Weights of a small GPT-style language model, trained from scratch on English Wikipedia.
Size: 9 layers, width 576, 6 heads of 96, MLP 1920 SwiGLU.
Architecture: RMSNorm before each block, biases, normalized queries and keys.
Training: a variant of Adam for these matrices, 1449M tokens.
Each number is 500 + 40 x the weight over its row's rms, rounded and kept within 0 to 999. Layers, rows and columns count from 0. Numbers have three digits each. The size before them is the row's rms in percent of the matrix's.

# v: layer 4 attention value, 576x576, rms 0.0406, rows 417-423, columns 384-575
# o: layer 4 attention output (transposed), 576x576, rms 0.0392, rows 417-423, columns 384-575
v417 110:438463559473494571531501471448525541537516435544447572544479467462524481458502498467489485501519495481473467514554568447467561586541460458481430579459524484489563455440512493537498494532520454494499426584464443570523575465473572567476559479426517480445471512442516539519532481504491521506559492505530461463525501539481543456535440477488522492538524487500531483502530451506503587502567490451489475485442479509459523483550439568589500507451590518459509559523426433496495515555535527514475473502544478555462583490562581486468520466503535482523510488524476540513446534483492501509
o417 104:488511584429468518485599535461529479458525491529560481563483493517497545424514523508549512519516491525507573504470495464469483538524518501506578508505556448450501457472508539497553511516467421485513482519458525571498493538494452537430487435482482543484508462500481464489464520472502536483532574590458483543486530507477484399465546579479545446511470506505469524516429534544539527511554533472478488510568452394527452512512463582531541500423477522516518454487513408556547511525494543488508521542477515396488538542472505498408538490524477507443534504566536473536512526513481509533
v418 099:450440503509478490469524478530530541518523568524535465439483535458508497459466453545476550548482513529507471482422525454510521553498518463435530483448516496485480458453497512542501524445498460515420466454512558528520514456504509478429509453470423472414465469450493524500536470459481559499479500465540480530545497553460585510500511480478510521502463553461501440480500548471471469539416571550475458505485513551531565540474468479511482519525518499449535458477504488465474463437522410451443507534471483533507530455553539508536554505557527538503433514530493492534498456421505564543
o418 098:562506440507486529517495496529590466481544520536499465484502513461573494468478593558473488468476502464458575464446506479483504474515505530490476533493497506493496459485508405541518475441510508550491489527484530519576497495505556472467467536507525525523472508477478460471533472451491510593511454497488535465528543500483488509496456537429516543492479518500539440406501514438509577492486475499482502511530488478484522463588516543457533523473487501464462515539552496455461531509463519493656535510432573463556494417484526452418490511532501506444493475560565492501445526508434462529
v419 113:520562474546504564473526480534525503531466534540478540481493481495512546535540498576405480499517526539468502452520484464520555500442550575473488555503495425477416539481560502499478465482459496492513491465485506513505531470500514386430519446458462517397498482433517473468506543548461500527544547486572485554466497501492528535526468482497531549519515480497536458511482509467537508554504426447506522497442471460518510414539500560516427547515576527512505475500479511504517503515504525445525489551458525563497506518508483422577517523450448493472441534517458480538561447422468580520
o419 109:504506535553475492467464484524467527444520454521456509481567481569541501536450478569492551511417522532485480523528479526509461461426542500477517531527486442576508504421519498528617499477509570515552475568485550602475463483444458457456457452498546571464502491494529585478486474519427468556588547560457486450475511532467475487473500462442501440520434493491508534566468498548450550536570498501521461476523478517503451533502479567483504480500500537552428529515428469556569480490490546509479455520444465493592525505487502478469552521514567516435504475447535543481523525472517441427
v420 103:559583488428460514539558485469482456465517565568524419551472477540528535558511439514475549519563472455492450514537444497508509508482500439520557470517463458572563437495494427457564410509498424522472475539506534504515452515546491503527468540479508511456549379493446469491485481495576449492543539542503512467522552451491545500558559545475522492412517530546433538440489373521438557505547433488506542488484431460506505476605487506503475530477457482409544499436465525537539468437504542486529582481565546492441574529513459504472505582515471518483446558410539371507550563479429547437
o420 098:558523489477428506566529555561548472518503404523497493481478475532512512515527425597503561481476510469480482447468471473512475526497455540439436497508477485495512491510500551478458530485500468542424469396500530435450572465501465474510411505500508518528473517542425539533544556494549469474525508532498449506491478492406552513514487502478472400549345472483505465535468469572499533542476481515532494435474459497495546455503525449502501460552511541475544466518485528469463530505542513533660523521453489497465538419540488443520551493536477522530485521527576516436444512551460525513
v421 104:494496548544482385522555408443524545462433447531563548455437539506497536520565485551505499517467517507469511535449522513516566477491454419517560503471499504512472459531508515496472447533543450560549497456481498556473554459531509557524498482447528494549588435506501528520532508587524482525525473557443498455487453522475520514513504502559556486468506528533486498552438553475463522523555472547497529464545461440447468548487475525586456423488475533482464507554532482501510498539523551479439522497546527520500487528436501410513528540455481551484485543554432522463513562474487452524
o421 102:536537514406494548556549405523492450513528432474440538532506460519498583415500452502563483477510474493488557469498477471492427508531538513514427452479514428527444485467416462500460492540467547493517524548466477570532481540531464545456508479495493466526538494439484444449509531487468473525532557462429454472491478463502472527520487560457558565512488498470495551495525539415430541545478494515501606501517522517555469484484425517498569516528522490518480532479502448511568545517560468496630493518519537487479524494479486506486532555431484535544487546474473465464534618528557503483
v422 106:509497493449546475486619564547512482455527516543542453500517500524460499511416561456551575464494493474455467523531462593443477628484478476481462433495563521500562495446591501487498537471510492549500487512507503527508472537516514503439543533507519496363494468550607545508525506478499537532540534520473475458502547511479594469542574527562482452509505512441536500538518422495455449524527503491509484499576497554509503548458530520514496506471449480548479429465478487545517403414511556464495511514480536473463493437468479505473582448523538507430456500538512466495576533465526548494
o422 100:554468549547487454464448501498551482530477441563557511485538540563478475486492513474452619482479498511441476483495472505544492464491503600490469563539486527433458502530501480426469533503543437527422436508472423432458518475397483417461427480531519447481522502490503499538469516462519504548517469450493491447469547527497567469494570477530490457516471474517473453443508510526523404536428454479404499460508431527497501499515516513519497471500475511505546469459494552484490418551479507468506552467483527485450481439467506449434477409461455503458533531493532528512487453518513461484
v423 100:492521497576482477545487523520566527386503398481506565474549486499432509449494522534489486491468520436517451537446518498425467545452565597488537488476455519502450504492593579556490507455506546440493470442500493492521451515483539503535491485576620441487455489562485477547513452538470503562535527517409571499383488481518497488498529507452595512458547485512516578490558501508518470541544551543453486505488498544482523484458423441529578461523560584461449457536530553483487541509490445461497514532516509516451490476408521443464498506551492396536517538505549532490491462514494498506
o423 099:505536608523502540456451495548494626477528438532522495538556521523481504459397517514527484551527514472518449478510524461469477516512555473531518516490496520494533551497470507520479537430514481482465559461465446434472505464503467542463549478528506522500460523481543383508443495484481494506448485477463490455541525483451427553551544469588519400496591523504483558530493449418508485494558524511525493504519482541575545491492485519414524536502504474535520538406561536488460494560509470517529466476530541494550526490495505543412489501487467473518514497453460504527490497468500520502